config.yaml
num_hidden_layers: 12
hidden_size: 192
num_attention_heads: 3
num_key_value_heads: 1
head_dim: 64
intermediate_size: 768
vocab_size: 8192
hidden_act: "tanh_gelu"
norm: "layernorm"
norm_place: "pre"
norm_eps: 1e-05
positions: "rope"
rope_theta: 10000.0
rope_fraction: 0.5
qk_norm: true
attn_scale: 0.192
bias: "none"
tie_word_embeddings: false
parallel_block: true
init: "orth"
init_std_qkv: 0.033
init_std_o: 0.0
init_std_up: 0.033
init_std_down: 0.0
optimizer: "muon_variant"
learning_rate: 0.00716
lr_mult_o: 4.0
lr_mult_down: 3.0
beta1: 0.93
lr_head: 0.00561
max_grad_norm: 0.5
warmup_steps: 0
schedule: "wsd"
decay_fraction: 1.0
decay_shape: "linear"
final_lr_fraction: 0.0
batch_tokens: 32768
max_seq_len: 1024
doc_mask: false
train_tokens: 182200000
max_steps: 5561
dataset: "wikipedia_en"
Each number is 128 + 24 x the weight over its row's rms, rounded and kept within 0 to 255. Layers, rows and columns count from 0. Numbers have three digits each. The size before them is the row's rms in percent of the matrix's.

# layer 9 MLP down (transposed), 768x192, rms 0.166, rows 657-763, columns 64-127
095:160151132104120136135136132122124098152117137100170128103123153133138133163119151148164153161098119129142188088164147146116136180119133104142091147137132092156109087131130126108093090141120122
088:113152113139111119131118118131158162124115100156150134132139116133144097130143042113142149101116130094106105114132147170117110096103130127109156147090138107143130164111113148096111125145109110
116:186153139154112128116135116076122110102123164112176111112109150183123075166144132162151133141106133096098130127125110077136101136138166131131114121186127171123121098124175178109106101106131142
098:119143116089138118128145143080123136105145098171108127173146126169110142130147138144132128096136101089163139166118104133146097149106131116145134126112102124094126107130133118110122119134128077
097:139104184125103134132144146121117172101112107128127115141174120136145119149133161132084130128192157092106147137127165119135147106141154142144124097118136114179089157176140122084120172145142138
093:138125166130148120119117077150090184106103174156093134096130119106162132167092102086153159134108156128102128148126140180135162106162139109077146080109141165157141129094150128101107174142123124
100:167122088104132165145107113139103139170114101153110143126104119099176118074110118150129138110102105087124099122119130139110092125128124147084134118121144189095157142082130120168151132129134146
110:145133105146122118079112144106111131150097127125155174152168108112134180137131170107099137084139120146110109164171116136117121125103084120178128091122130127098118142120118132138170143093134114
097:135143182119110110120116105130124110152126128155128127127090144135139157145179105064126142108106133134111091150130128084128139130143129180162132084118142111125097150104113094128128169137107133
114:180095122182133100129118157137092127147103131137128116140151114177096142151099106148147146157153144131099114124106083178092115131124144126100166127137107096155104140101102102113164100161102130
110:129131165114123123138126087080106127092149151135121151092106119117118141136119145129138139114137125112115086097089143096118123143138140110119129150113134152122149102164144114129109130128124110
090:131125124114176155093104143133185148142125077169144103124175120123139121166111096125129112129144106120121128159145163085170141109140112137139143134120073135138116132138130110157141113131111141
092:107094088126104131113148134075118116114115123114127133164182082099146149146080171142131120167111165132114116095141140112129172103121115112141180094114138093131119099150098183145126142146146088
108:159104097165137106106124107097133120144147132118087168132095112134097132089096100142168111133151108104115100153119115082116146150174107088152114177147108141157110160124108138125141105146152114
090:150109171136117118146084146109089143142155164132166130135114121130134110091106153108093111131123128126153142113143119101148127093118183132147156134148151093159154126145097125119117126116149150
115:133138135105153135148143106140108122119151150121151133117109115158136128095121129104146131130120146119119140122133154125162133159131177084131112078100155094107136095145124107121108130111102129
113:149156130113099165145106085152118138104163135104144110149118128096137093119136103119112158121109108136114122122113109095144145132114152143114079079106089136141109104133108114145166100090151185
104:126131163104140134087066133131116126128138128074164097128093155167102119170164159130125138113154131142159198134116141164150109106124140139155136082173094156105098145112146151107144130130091097
102:137092132117101116056135129117157104147127125137109128145131106132154113136161107124143127089180109136119101126150096144108120179126131130148106117120161120133164073152167122146127118099169125
089:141109111145117137137132140095132089142136120095108127109096162110190114139140150164102127168142169114145101102110115094189149149156139108104158117127167119100113117147145149130132148139147114
116:127140103131155163118119150131159089136145129113179142115120145181067159114156070160103140193160133108141131127122069154126127120127096121113149179097137147091158121104115137175132146111142125
092:174126136132158091103115117103105153117122146111132093114154161168149162149180114083150144126124145112103106138122110143137109125083100136123160150118094080155101141121139159130126123098150126
128:124177091151128119140106151104146174154150113137124081132156124173115087160107111138135161131164103128111159105119117122087122071142124112121158128107119080157078135143158109121027134119132117
108:135157129143155118124094134116177152121142123128136156116129132118169102135136150128150131076120126096117102152121130070111124112124156120107137163076092149178110117141151130159195132129117133
108:130107128104124118120149125117134131152129127130122128124153132112169160123132136118134150098095095078142123166101119152168123123117166180171145176140131131104142118174142134128123160130173104
104:153097164104131120095094127117104136146134089145132142108131125142126140117118118098152135132166185146112146139155124128110140145145157115141098107118114120091095120081095192127140169103101120
101:164122137149127124097087139127117139147115128109094127080136168112140120125118114143101145148142092130114140075099183119126119157143116098123091161141143139136124145141141141091131151098165118
096:148130149125166102116143149096092143139091152178133130145162107116135167159105109148110141098113127152117121116128153089133072106152155145133116171122138102152132116133118072138162131119139161
096:179117118121140102126131171097120117161101177122114106156154108115106166133129123085160110104147146107115147110116096107129157129141149079167094094111113148152092145123105125138115122076106116
080:137121157156104179146110145115137125093102149125118163135170150147169139148110109111132116135103133073171124132121137164155132072115058139141164127123110130150142091100157109170138114066099088
085:113187105134143126117126120125137124120138107115131106140114102149137129114088110178129136101134094147121118116123099068130129154112130154141129159116100085110150123155097109139133085139151116
093:142100130102110119109123151160086126145140125135150115132137130160167160138116189118139083172154149133116125110111116091135125099153126143137145153142084100150166093075139058147127124119118164
109:106133098108142147113120143127102149120154124137143116125118098181123130127094123102099145128125124114137184155143097130165103134123143142140133090088160117110119170182136086146160137107124090
103:136121150139150122160145130151140129159161117166118130115127123105139161063139091116124128167158145120167149131161124075117114109137156119118077129142119081147102158104072146136102141145104116
104:133146124138151150144123163110161131091122057103127119139090129167120116133128112153110130125095119109100168169155136120071115128086124111094103140169117126130125130160118091151188127141085164
095:148162129105097172121164151148128141150130128106145082139074170097138116137100144134129119128115124182110158103130136114144145132123121113140111168126183138133091151140147071089127102114125144
105:152119141139130078155177088153167159118174107187101120159145141115141158167106156153155118137152148089112111148119143076107114134130103126115130128148089118115101156156091134127106160125136079
108:070120148168129134120136098137108122081129146131092079113110146118119129153160149107103148124076126112094159151095110128135151111112123091155157148107099113130133146058125148113130127155093136
092:161147106077088143186154147129132137141156153118120080131112154139126123132097163125117154126162169133098125139119125106167114101091129125106150152131127153129124148145170091092104136132160139
101:137143142092133138157083124124109128117117128102104119096127155151127111147141170140154103110122128144133108116119112092140133137127119109146143088097149130120097111213091123135116127111109107
097:111122106121146104118145137102139163128120103125129130144079143172130113181116125134082124108095148142143120145103140097137135107140151110131166119086120121123160100143119132131155140167114125
120:143125131139127158130141099126105106095094138115082124148161108088143157119155172156135148153166163106155106135137110162124134111076178194142134117142129109107134148156162135121074122117137129
101:125141112105152109156193129146125151148139111099157131088103149176098131117116126088147117112117130154115144109154145122165160148122122120115115168134078134166100134116124124118099090163096145
104:130098093116121114072130127114096201157111131111106149136114121147144135140143095153142092134112141139087102147135146141086113106122112100139139105149107135106157117106105139124143146123124158
097:094126087107100179112156148140131107124139094131109106155109106126136116102162088097095132074126125097146142141145157102109144135122160142174127151126119137127148096120123089114122138164118142
094:151118122123128118143177121126119137138101139066151158114110121117094109169109134135123132086179174112165108089141069131078104169124123137104120128145150116129158132103134124171138093102100157
103:128122131117126102105080137150088137123114161127178098168105131113117142123168155108118152142128118135077146129117130153118169087089118163160138143135147119151132146063107131097183105148135132
129:115125125123155136167107121106132140152153152142131117129113143140120132144129164134175101167152114105130158106129112160169144146131145128132133116117130132158129134093133140160154093128110130
098:129105122112081143113160156128171118148115087117122141118152120157117153098131163155100121130114090131098092136098110114093089142116092145089149141149169118130127095147117134130112154117180120
096:141095129135150085147144147149118125142137125133123094181096126118138123143096116126139143117105140083116156082112083120112160083106191115136153101157073116125142162106109149127189127135099123
096:158137128125147107151161133181133174153159133092113140128091089161100136092156110134205152142133148115141152147137103135120135095128088121097116134155111139139119174109104143126161116149144121
097:139149092142113127096085139145108085121175112178138123141126141146129141166130142109137140140111112097157140108112131130143134118184127156142128111110095084101128158083147158144101160136165187
110:114112173083104125158100132166136107108133147130084164142131153086125106124150126094121107168147115098096151113146128131150156136089093079158147112134141104161106158175127119165138110134120128
107:132103125119106157102165124128136165189133121139151143114122144187114121160140132184142128143110147126108106125130089116140125119110161168152126112139160114161144090128105148147092143133144128
109:145121137108109123119165107140114101130126167154118099130156131120139147132122141140145130156140149048139159111096164116123181100098160124140149193127096176134174087086107118111113142103134107
112:148101132125135130132122081154153094143130133169143114098130163119144089100132158123137103129150112128141158086133135102131081138093117113108135124130126105147168115112110147181065134086073152
097:110124145147098121108087121145116121094104116128139116190137123099145157156159091116116112164118106165129106131105129106186128161077126143148116117114101124133152071164090144133139129123151127
097:126080126094099115129115160105121119116159098142105113093089145102104148110138174140109178130124150121107117112129114131143141104156163113094086110072163145101153091100121100134107123102154123
115:153098142146131120148142128138128143121112121133105148137127140087099070100085116120111142142130113145168151117114118183098126149134135140124111121137136106105100148126195134143138108128096146
095:145085148142138164120134159148175145115138151137146131115113092104111131117102104098122108107132147125115101133129167121107140160164128147129121155114129093079139144154131151095133149157139133
094:136116060110151101125107129129124123108119139135095105123117105123123180168115115141174153130161145112119148164087125106178129095147135112107072153118111161120115164097122143127095125160111132
095:159181117159121126130125139104144188105125141123139116114171109121143144125108113118158126105190138157168165167124137105116104090152122108153147093112107125124150104177115144127137157080130123
094:126087149115117143130110142110206124161122115104104116089147140110153171126110156113135130150122126160161100128080140154127131080120136123150105125130106161141111112105104142139151168112164141
082:108108129117111148182110137109174144139182120141173098153104101130130156143130137098156141123117143122180106147137145146151164117115083138139126118143153143119147126137135082099110160136140133
104:096160119129125136096118138126176119129135138088146132121117150190099135124110090124131085123152107157086172085127147121134133121135146138111122094133132081152140123112157130107093100151116158
123:112110158094120110139137068131147136083117142156131147130128106137122123131120130138138088097132129135109099151151160154114130154147133167132132113119099094132123137137094105172085107057096122
107:097127133138147120130155175094169136123137139105139083113126136143119150116136166050143121122110091097096119175101120091130122139112095094099101119100107120145126116116047121105136152144120123
100:175140132151122144146130120130113158160133115149128145085090113140148137121102134138146126130131145109124114155097116126130134165121116106098183156106082109153125103129140114165136157171098063
116:109132153118154146105136182081138159113119127098100156093099142141116131138137163118099100104080125154089131130134148128157099114102094103135110113121143128146130129165133104127131128145122150
091:159135161104140161098115123085129130129103086119076119103110122132146150154156120129103125208110100121125142113120145165085138074108139167083085101138130151138143102146149121122158163144120140
103:119119120109107114116121112140123095147148100114163087171132163124147112108117152147142108153102149096125135118120110108126123140122150113093183123179156139141115150119124071148121120114139133
089:138145123129127123138150150142087118160129174107110155145109126144075126179114120131090109119115140155138128153157094139127159120117145125136084100147136108100121126108149128147149140186150105
108:110108113153165137117169104088177126146127147108091127104137127159138160080130107152176082105135117182067118163160117154155142097154138103140161155128124118130135083172124095118120171145141137
106:166119128104127141107150131105160112125171178124150128128106123128154131171121141151125099166110142129123167091136174138101185146114145150126122126109140143126106103141147097167155146146129130
101:118130150159121124155157114143179108112126072121137145138092172128155129112134127106106184120167164115132113097114102157162101168159112095124162151163120117121099149092145146154095088137112129
094:104142113113099123140156097120140150113112108111114138149112148118115138113128155108101099136140157103092105134154192146137143108117145102143098100153116085095160113160123160125119141155119144
085:105102093092118198160145156093133126150137086170101124114117104124124101149096125198137125120124152137121158110098126113129109114116133125125121098100126136168079135155116058136129117129101096
092:070089150137101178142187153142151115140109118144090122122089136117160142162116105178084126116152117154142159139172140100156129122145104104122148154113134075137148091109149118113165153159115144
103:130137116115139160143125146105129147113169112133131119150150070105119136117132131137110127135122067143104078141171146136082064106124111122145178145125131126132137105108134110184168111115145136
109:105163130086083138167096147133127128115138115132125115095151168121131119110158119116122153132145140127151170102136114131128140124125151158078129148107177163110131189097139143126157125130120173
087:161141108155128126166139165140142114126194119142127102136108122120118127091105116097138163126136104146115131098134159116135139133121152111122128129091145128143102110161091136133071135175150147
096:106141135104103151141126169128144132143105108131152110084139132135119133149126065135117115128168146119152126110117115110101128148156124137110124079163138149131091143110105122089190101137143143
084:132140170109119117123117142132162087126113112084132122165133136152113153108075124136153155123115139128167085129140117125100174101131114107098158068179154073091099112148136139145124116127124094
091:091112140121115137090102130112117127136137140093141125111169132139146114139126044077086137136132145110114151132138186138125142113111120129141149194138117098136131080146108112089088160133106126
101:141139130110160117140097169132116161112113132106159121172119118168114105108086154146153115131134103151096158165121126166105132119127154121102142108121110143124128131108156093113139142125123148
096:121073128128092142110099162086148115106114143167112119169102127112152115114115101107146157142118108089175104136133098139161133145105151105118119162105168155098120146143133137078175152134135128
102:126128134141093146082125106146160167107133106130151109109163104131158127127153163106128097109124066079105167139130137171145095148127115132155127105121141130080147156151139096120159104104129107
097:113126154141110112150138116183116132134127132128148151153095150129145149119158082112136059130099076141130108090086132120129123148125124138131123136129090169115114099122107134120113139145117141
091:156120114141126125147134132096128122081148105131116163110129107150136121133120118135114109129172171104106103146146153125113133148168074100104116130181109148128112132184126113122107125135134131
112:133115160144116139128102128125144167127122103120102091132116142178117119101099116098182145096120121142171076126122151099106128102152129132097084118131152133112146160128083173111135141140199129
099:112108137134117184144148147135118112124088157163112125136094164136149087125123170140119103095184146131137119148101097097127145137107138114126107121155076099118107117167125123119119111131156129
097:159120182135159141150119124095132143121150136174088153117139170136145137142146136140133148151105125105106129155145134125143113168083086145154116118141113138134100152102116153109123123154153147
094:115124085140118084149177106156153101157122137130152112107121166118136146121113127110104154095138104124172156099118104130110147173110138088104103131083135101099120113127132122062105119136152100
089:161137156089129110111135114119144123145122115126137143097117100111157152137151140151177107138121166154088153121126137114110152152097102136111111097167150123146091128109124094075139171109102140
091:134119147150136119113132112130137105080144122113125169089125113095123124090135123132150115122102100124103128108095153133127170163105150127145107180152128117127116139115148129129152149136130132
106:127110106131121144101121129109159135137124067091106134152148159145154094087175100131157136115157196164140144139148111131092156073114137155118129181143105152129125107133118096142110135134076113
084:122074127132118142143127173096133161140098079142101133127137066137124133145117134133159135095179115117108154136152148176104166131082142126151126099097105116110135102122118125106136101154140145
103:111089112139126125110110120126085191128089121106147133133100156150135183104126125125167121144115090153125172139176157136114137138109142119138160135095116178179125133096099099103141114116145135
107:101148113138146161186139154154087129142104072109116120129128164125132087157172119153147147142125147109133138140118146115103086081109119093085095107090130155161175110105138127140136115130139181
089:131167095089157139149117148136179094100120139180135154136144136103120145140110105147103105151157147187165163108162152178141092149162128121159161128095120060149146131094106141136055132129140107
101:116132118170111115104128126103121140118144119130134135174128107151156153115121139114163081137106089114170106124095082115125129097109153147093119173115138118122073099132113108124095168106117133
078:111157129150113123154132143107112129189127132120160143135124153104140081145111121099100084106122106118133124145111142109116131126111177149133149112110153088130147118078104084095178130177106145
104:082123124137083134150120135113100175113083131129142133084174122124180122118130152106098149110081134137108142155149131119135172104097128125151119118125159150131130124098135115124120084119120108
113:113120097135126088083121144139131188143138131196139142148123124116103180121137156126138134146113121147135136102152149136121168137118087113145155102118121123133099156160156129123116121144128177
098:118146116101118164116133144142108092148075094187111145108138107096109155171132132101105151170120134199140147101099107104124117097146128120128161108122131136091158125169137130134148107125145178
112:124105117126136117168124134120160118103110135128060120126152109122116146139110139092126147099132138110137147127143090111124183152118134179149111155073038122093146141094170148139135122092115105
090:126103150139107131074138141102137136166132125151111082116110111117091149158135146143153134130155132121138131152130101081102116120100148106167134073134131087098098122125146149135139128132104139
# layer 9 MLP up, 768x192, rms 0.106, rows 658-764, columns 64-127
093:167100095101122145122127151090143174170152138099138120138136153112194131138136104113128131109101149146105158129145109122084135137114114125155129115170113138148106147130111119165127142120083147
107:181127106193157127094114166177124140148115103185115155127146125132104173105104086132173138160112153141127117133145160131116122125161095124088135118096123178169133109123111114132127141087111105
097:112140198099157124103138111142112143101105129145142157116149145111139129136094157128128089072122116074151130134122132135114144109124143123144104135119125172152136102117106123115145112137085131
098:124116117129134141145105122110116080108182096130098129138157152120154117114084088101166138121133101124107142142181149105127170120148103129136133131160148115153143167122097137137120156150127149
092:106113114104097058129110164125121113173166103154134122125143153159133122111156184100132122109126098123150141145126166116125141163136117122171110140108144111117131140138082163138155109154106083
103:136110106162136110114094142159152125144099085151142157169153091131111107067118088124134168162145112093107134091128141142097144074126132128106091150147116161146123130134103160104108138125119158
108:149133094148109164145146142137133111137122152165109099137139134129106091114076140141117105120146140127122146154114105129147118197087151122118120188127155136147079110141090107076103095099105163
098:094100095105129152128140133140128093127066122147152099080116127139127102122125161140155154149147112146147125101116106137129129116099111092155175127104130136106163160166115191171090139117101122
105:134152124133134122123141116137134075114134147146120117080071129108132077141123093120147153099142131162136158108118137146119123154143148153102128152136154096151110128159144156143152141113128099
096:141120095112133179136148136128149073145121154138120139137118111143143074152142149106173109116106124120100112157135107174147125172120133117154075182134122141135128140139149079179136106151153112
093:123143167104181090109115108123151128142103121143135132157136115109140100095102137111116102178130107120106161159095150112115129122153119106133128152094109114140145146132133118080160115118145078
094:103173140135119150122146141116128107136104089115118143148167120106118116120097150107113100090124109125102141153132161118095151186138083161156140144155086152127156146105100114129125180126138080
102:171161155171129130110121067133103141131171127119126160100132089128111118170121122149103123160139133125144109124133155094142148137129107058116150109156093115137149118102135104084142119168127130
088:119166120104112112098145089145112127137097079140135101116079151118168161074115106130175182131160126141136130142125163103176100096130129137112182157120136138124143132120155111174124096095132137
106:153088127106139142130133132131149147123140122109114116136143094141172150149081065122158119107100144151126079126134168125101098094152110151138131141125140113151162161125113128139104122108103131
109:125141125168167113072104155111143155123120079129125158124145114121091182138123148112122083165123123130133173160138138169125139126148127131126134157117124180121132139140156145123103103138124109
101:171183130112116136107125123138147115173081149179099097076109113087098128101130112141094112120129085120140159122178162089084132132159122146161117144120154099136134122132119082137149140197108149
105:108129138097181109134152120098120145106093115127132136157113117128113117148135137140122143136133130095132138125104151152120157171132119132105101157138145139092125118106124144091171135096139113
092:091090162126161125114130112152100133086094109119166140156130118127100117161125128107126169084131096154132161133135117103075137114119142134159135112127099105144128161134135118118117081127130115
110:069107149106169093108119083125089100097142151130101141115140112128124114120124163129161136109115097081142114128134107115156094136146098109101127150161127146149148105195097090132156112142125134
103:102115108141158109126144130151144099150158124126141102130120126106137139160084148126133108128153143153105114075175087132130146137147126148154174119140159141137146123094123114121105132110058141
111:126108099139114106148142135123084113175125144121116103126106089172124128161118112152158154116147154123119071098148150085138120137139168123155115116160111111149116137140122105085124115127116135
104:148106099109144157117133132183147093128090124141139156123143099162162119122178120102126145144114132096122123126116139136084168136113178175129108133082123116124129111170101114096110118107123135
103:115162120140135115211165086137081138111126163134170185151096143163149126114112154165095152121127098143112091141152158119092117062056123153100104141136120115172128122149159141096127121094113151
106:128100107132126079169134100153153107130105149166152133137127178143136119101150123084139145119122147130127134140126132139123128141090135143142131118139100119107127117175160154150131159086108113
100:140096113151113103121115100178130134103132150164097139146129155101107138119137110108095130111094109138137148130162125126132108102120187142108114171123152142148072104142112151096124126109095162
095:134081102084113161148108126127116154086098129173135142137135121106162084125107105129082132116136114126139119143161128101104161108112166123078111177107126121136099151176147130108124109116126154
099:116150091150121126127137112189138075115116175133093125144098117143141074106125154120145133132132111147122105156064186140112108130084122157095120143155156129152124112157122119094097148093105158
083:136129111125097144151150140116144115150104147132114141097094128108124119098116117114131114118134137183173148120137100084158172116153156137133098114125087118179117111138096100134154131110143154
085:124127099101107130085150089135120109159100149131147110154125103103180102072114102124124083122126119145142107103135112149158073150130108126121096161162093134141088108142114138135123132133150125
096:106138148128123143126100110126138110115135084111103080157119113091129151108098096132169169109101149120124109147122152151155120126128101132120124129090148103139152156133140100134168150137091145
111:118116115164125116153132121162121105128141129123107135174171152112118075173130124115153090123137129155068140160136140101130140156157132156130135099117092146151126131156116146100165149089121073
105:078157114098092129137136151125100121107120149097114152143134109158117133139145100142154139148108122130109106134094141157118140117138146134111112130131116128123105107113183130149126141133138109
112:103157145084137157127111110148140093085170101150104135152099108128163098152115157125165099170105116147125146111146146104107156146108137154132102108147102148129120154197130138144149116117113158
102:146135158126138149125137134123093164124141135077141150110116141132170142099144145147127140129151111154085123126160122158103092138097111121133113151099105103105112143103124115144163144126119146
103:131141119164083165134138095133136126103110112102098110118092130132099083118145117164156144128128125130087167145105119162145126118123121158086078170130142134134112119118091109092100140131134136
106:084107122143126140100173114106127145143085150131134127144123126113084073136111136120114142143118154132087122124075133118131115120119130164118115146152129158183126114112110082094123087154172174
089:121162107139161124107114112174090140145111148152128106131104075163138143133128126162130111102131084156161132110139110100076168103151124129160135123130166128180120136141122115178121150101124133
109:147101150114156153119112132120130109153137128152143111156135096155131135112184115147138155113128131146122118094154127120155131127139166108151150164156116147133110133111152110128114158142141133
100:126141129131110156145100145135126105109099135157122113131133074124144148093162160144115089108156139142131148117140137142079064118153092147184146112136118124113141120123111091130142118129149119
112:111145121164129123164171128104083130113148117150127132171154112120157135087152147164136150150056130127117136102115097142125154137077133130072141096119140146148116155172149139132123135081109135
112:137123101118117117116126116114111105100117105139089128133084125087105180154082123077124139176179114151169114114157126119102143116115103105139113104124147124180121149178173091145126143137150111
096:123103138141169135143172095153121144105112122166126109134128102118128132108125101087127144134125163144104125122164134131168111185131102132115107174116121134114146108167157094130165111154107088
093:174115148121160155153142142145146129145080136137157131135134144129115185110155097119128127091097130138128128118148105106166108158149065114098132130135121114128161106118112132168112128114171097
092:161150142119090094104130152156126102158150147170097095123112102119170154093127134123135117142098051156150119150129165119136147131129162138133139112115071147109114129163161088112103180116123108
105:108100144117102154164125139124192097144162076134134114110109157138134152150135103123182117155128090093110103102136118116144124090153065126146132122102126157161124129141127130157156112113119125
117:126147110168103107130113127145137125099102103158146118140094133071096116142127147106096120045159161128116119156089147151145113126075145114153114131188156112088116149115134145103138097147109115
099:157135170131162117084143105092169153128123108138141134188134134126109149090150126106144098117118127099132145160116162135104106111133111091097125114125134074129114164166118121171139110136134169
097:138133161120091103091151129161137176114120114156157119130166143140117132101121128159119118086161130110094112095102140143131137111162127121110139140154094127134106120170154112098138120132131088
100:104176129132122136113122092140098153143114164128132133138154129048151130153107075154164141093105137149105101097127084135145119155138130156107125163151153149117132133142153127119138089140087084
102:141150146108126117128090107109114126126160141094160149159139106167129093105137105113201133119142091119096109114152131131120120130105093128107147118122120151102117163164148110091128119128121132
108:106115132116127078123119149123152149170146105101131125097149090149159106068115132173150182130122099142100108085158076144118138088122081139133116148090113146105108091154103073139129152127154136
103:090088108164122108120149105114138145137111112087085077111156138134136151126141136147087136104139127107138114142125154130143139095151115164124110117189110117140132147127139136101134104138141088
109:146114136124118158150121158115134126129137149087153166139089106111161148090157117103140119122128113180126123120173156144119147086132103134123137108158140143146154151114092141142117099111082135
108:122114124117130119100084097135175116133105125129153163102125120126084133100143161061151178129152100122157147154116156151123106115141099109151131123086137148140110111119097106099100124124103124
095:156146118142148125071147153115141117142140093129148132109122131096109120125086157134128110126126131132157134162101143138121119126134159122171116127107142145133120203147140118143108163090095120
096:143103131161166114124115116127157157144109131128125114171161093126157108148090125140117095120094132143104125098096166132123138127106129051120130113134136117119117141117187119119142126138138160
119:088146150111129138108186084137178168125170120123131089164146117122111135129137098137137147115112144166111126116144136088104144129140079168097151088151105045151141168101144141117175143124119151
112:115108119132135132166129067118110131118142129110137103164141062140107132134140196108123113113102168139146154114106129116137162117146124136171106132147136144147148148136106148159144105098108103
096:156111146120114125139168088117132126140078175178128118106160146141147173089116158146151109114094080111105130114125131106126132109126097133144176131161104157157119144146094124131129169130110149
100:115142103123099108166179147149121115122129095118152139124119153164149122118090094126115087118137109169114137075132150099129121107112162083117133138145129140122121132111127115107159115154166122
097:121130107183110139064116106114135118150138088103120097121129118102125106099117127138130171108138131167110085130140150170118164116137168121157098117151114106145123117130152103119137128135098101
090:123135122099162067126143141148106108183128091145088076153149170118133124107163149154137114134134141098101159118131157108125103149159148097108099139109130130102076117132164100114132094120104115
096:132138126116151130110172157155117091159117125082131116118100130143097138125114129143131130147151138119130133124105129152097147089126114090099071147143097140143096085165147152083108143136122104
125:089109102146148077162165081117163151116118149149130170119118085109109176157120152115129110110143152127120139130109142162081118125124107186105179086141102104102148148103132119145159101145094133
115:101087158077114118147168118117101114129115105136184144136162141112085138098070141119143120119114136121157135132113160149094142119109159147117079154105143125181129127098138116130191145110118113
102:148119139166134131141136122137146123149133101142170141112110186123129135096094095201105130146088111150139122117092165111162132107110117133116120137137144126133131192095191103169115118143098105
104:135152136133174160158167135148130125148138138100158151144127105140114092126150128089137128135150106117140109137111160119118109106126124180099131105098134133175149150187184106108180141109119131
091:140137062117094179109147149119166131134189100165137138121140106106124086158125133151139153138107040103103115097116114092104147131120110123120111124114123104069143111151145117141123126113154134
100:135087118136132145124171143126121134119122089118162073145151121128140137107132128113158194178120142105083134063120131087148130112138140159080108140135132179188150170133172143124147103096122158
091:131165107161117129159105140129132181110147149117082130078124124125107111104112125093177142142107118129119118118091135128113093151131131087163138093106160140100135105143109121177133133088074165
114:190070109090160138151126093152120135126111170102130081163156090167124079115152120135111120143142183142104117081095134101116108169156143134090124108116129144125155135127090093132126114087160144
107:119124133159160083109131154117110123167088122102139139114057116113182119109133115141136157105167070160139116103115160111097092149116089108105141161139149114149157073151137132131134118132071131
103:104149099136116106095156156156102115162102130123110115113098090104128161097085129126130128117136110109117077179122163161116154125156140155124108132124119115153129142143124134144091127155123148
095:107108135117109127141141156077129150106129144136096153155124118178134117116150165111185169150124098116095107114160117102135126122101118200133161145115149141100136124111090104077115149129125143
086:124112149137145136129129113140097087077117133153129122091160113095113103119177094074128115144151122092134094100157136127169144163167131125071085168113103100152135139149139118097114121096155102
088:146159109118106125100125074185145072153136113158155124100145146149126133096082131127118127147153152118125101110069127144128110159121138109098124136137074115123139120154134115165129108159119135
103:128128121062156162127135122152123134114089147149116126115127138126131137137147133078153134130112167142138126109084141133143162144099095121162113118157105113144135119198118073143148097122129143
108:155113140140117176137139125145086096142091149134106144141150091121146169131112116128133138123156124156148084131139110147160135135122087124165132127090100122137136115170125130130113095139107106
088:088120141117113158113125128138100150119125140086137163160089145137167106130112142128102114138140138110177118129114142148122114102119115141131115147155140155145162138165147156122162114137145082
101:123131152118167179130138138173132118132121166120136124120080088134140134148152089056191126110140124094130114118151105116175130116134133109116109119181130145149172127153136138073123154099109134
082:118155123112160133118142112129097138145113122132130158106129086130137117072119134117152101160128164108078141081088110120121126129117119125143100135166148136127157086137117146119144149133137168
090:125115137133131140128101147113154130113116161120120086133123148125134139066124123133128139157099104102114117093141122104146092148107118163150186121150119133136120122124163125155142122116141112
100:130133098116141099149111136115151131150137125126098124115126101158100123158163104127141147093143083112125114138086101121099098107125141136103148124164098151125155113109146116067153073118143126
094:125134136173162125150119137102098114113114106133124112089116125163116124131116133086076135114145153103121149185094200110120150154109091125090110134128116124121113130134145146141163101116161151
094:152142121181149142110140169149139144087090152146072157160148154118154145114158121101128137148114128152119123118111118084123115113155181166095104072111148108116161112119146115114108133115170137
097:109095081146133154170090130161119147165117135141120133130119115108121081121156169123172136111137142116111150112127121118162071124098099103148093133131140139108122128134146132125167160108105119
091:158155146162060094129161119162132084164137082162131082121113125138123115079117070152118152139136134110128101099148141100140139158137168178109128148097131103146104126179107136136119168117159107
112:096128099114113146131151107104114128161147128132123122112134108170144078142155131113101144124145183157134135111122144124131146127177109158114106136095110097132122201124122142151170142148124123
098:128139109145163134077122137097112126064139119146132130157121087136120134127088131141147134125102137166125092133152169137140124135180153122075122116095121103147119175142126116134161112103105127
097:127148121128107124150162164134119135153106092091141131148132074148106129137136132135141144136115095132156145081081154131124155090097145143115103080112060101102161154188110131132134113095150105
088:167145086141173108105120136105117131099105125131086097147148123198113089143147146105148135111154145180171122136111170133101147127143141152115126073123119141109144125116183138142151190148119137
091:108127144124083150129137094139132130083125127136109085123119124145148116135096100114107151137096141109053114135118098151133161121159133147101144165129098115079154153103134164123112131081147095
089:095109103151164141116116117145132115141089127115129128142084122125052186139153182112115103116131159141139127142142111124143104104128165135124121106114115135145157136100086103128152120104128145
101:105146127163172137167111152168097109106120091126129110128128133144154159161142157104132142188161116110102122133133112077090096131107118140085132125129130155130136091107163114094132108098097157
091:128117159132182149120117102168124100135159136130115131107159173150134114131107109113093078132112096128155098138132121109157121139127112110103164129140152162102128115119131121089115121114155134
096:128123131082120170156149124155138086113150149157076139159109175115128095124100127082128165075144141163110102098108102118133161097113158102146102128134182091140148134124119155145146129151104131
109:125151131096132093111156144154117129108151158163114131151107113140176137219095133133156136155125113118120134124133135116146102166127117143149150173154113145125124116100122136151157124169143142
088:130148153134144130097141122127096106144104131106109130088131131116125125169143108151171099131108173103088165138087172144084119169044130122111119165157128145164106145127137119138139136128129114
096:135131113129090116104146106127063130151142089156144137115143094106098134131120090128136147107122151185094126151140158111106155168075133170183147123144135123166102115099120128093118138094087120
080:081132159146127123168120188093149077143149122109131119120145132127143153142138130159118116127159146094121107125139155128133138098142117110150099126120097134124129124107156150147139087140132122
100:128079108158129104110110176144119127138110098163103141136137122105129119106158156111128127130137146138181121122047126116117131140162131086125087101121133145164129108162102128142145108147147175
118:132127122128130119105146108137135179110119098159139123149129133089128122121163135127147154151132160139132117126118189178154092161137124136140134116075134167150144134191123129067110140148129119
093:147135115147108116142124089127152090117125164138158071143128133093137135122110115140171149107136126149105108124110140126082140100162174160126122133074108109096132087114182085130173132131112148
118:148162146123130131079135120121187089133124089158183109129169158131142104110107117130110140112139101139174110126085127074156137170150101126189123146147097105117104088124108142113155105137128175
099:089122129121146153141148101106173122141144107114143154116133128094086156142117151163151145163124142070141141115130138123114117146128091123183105129157119171133110133136133121114125164120095133
091:146097113150137103139116142139142104161149145108110119134114155122070135111131150153144145111108100127138088124136178150096058126108149145133134115120135119129117122136126112101118129141111102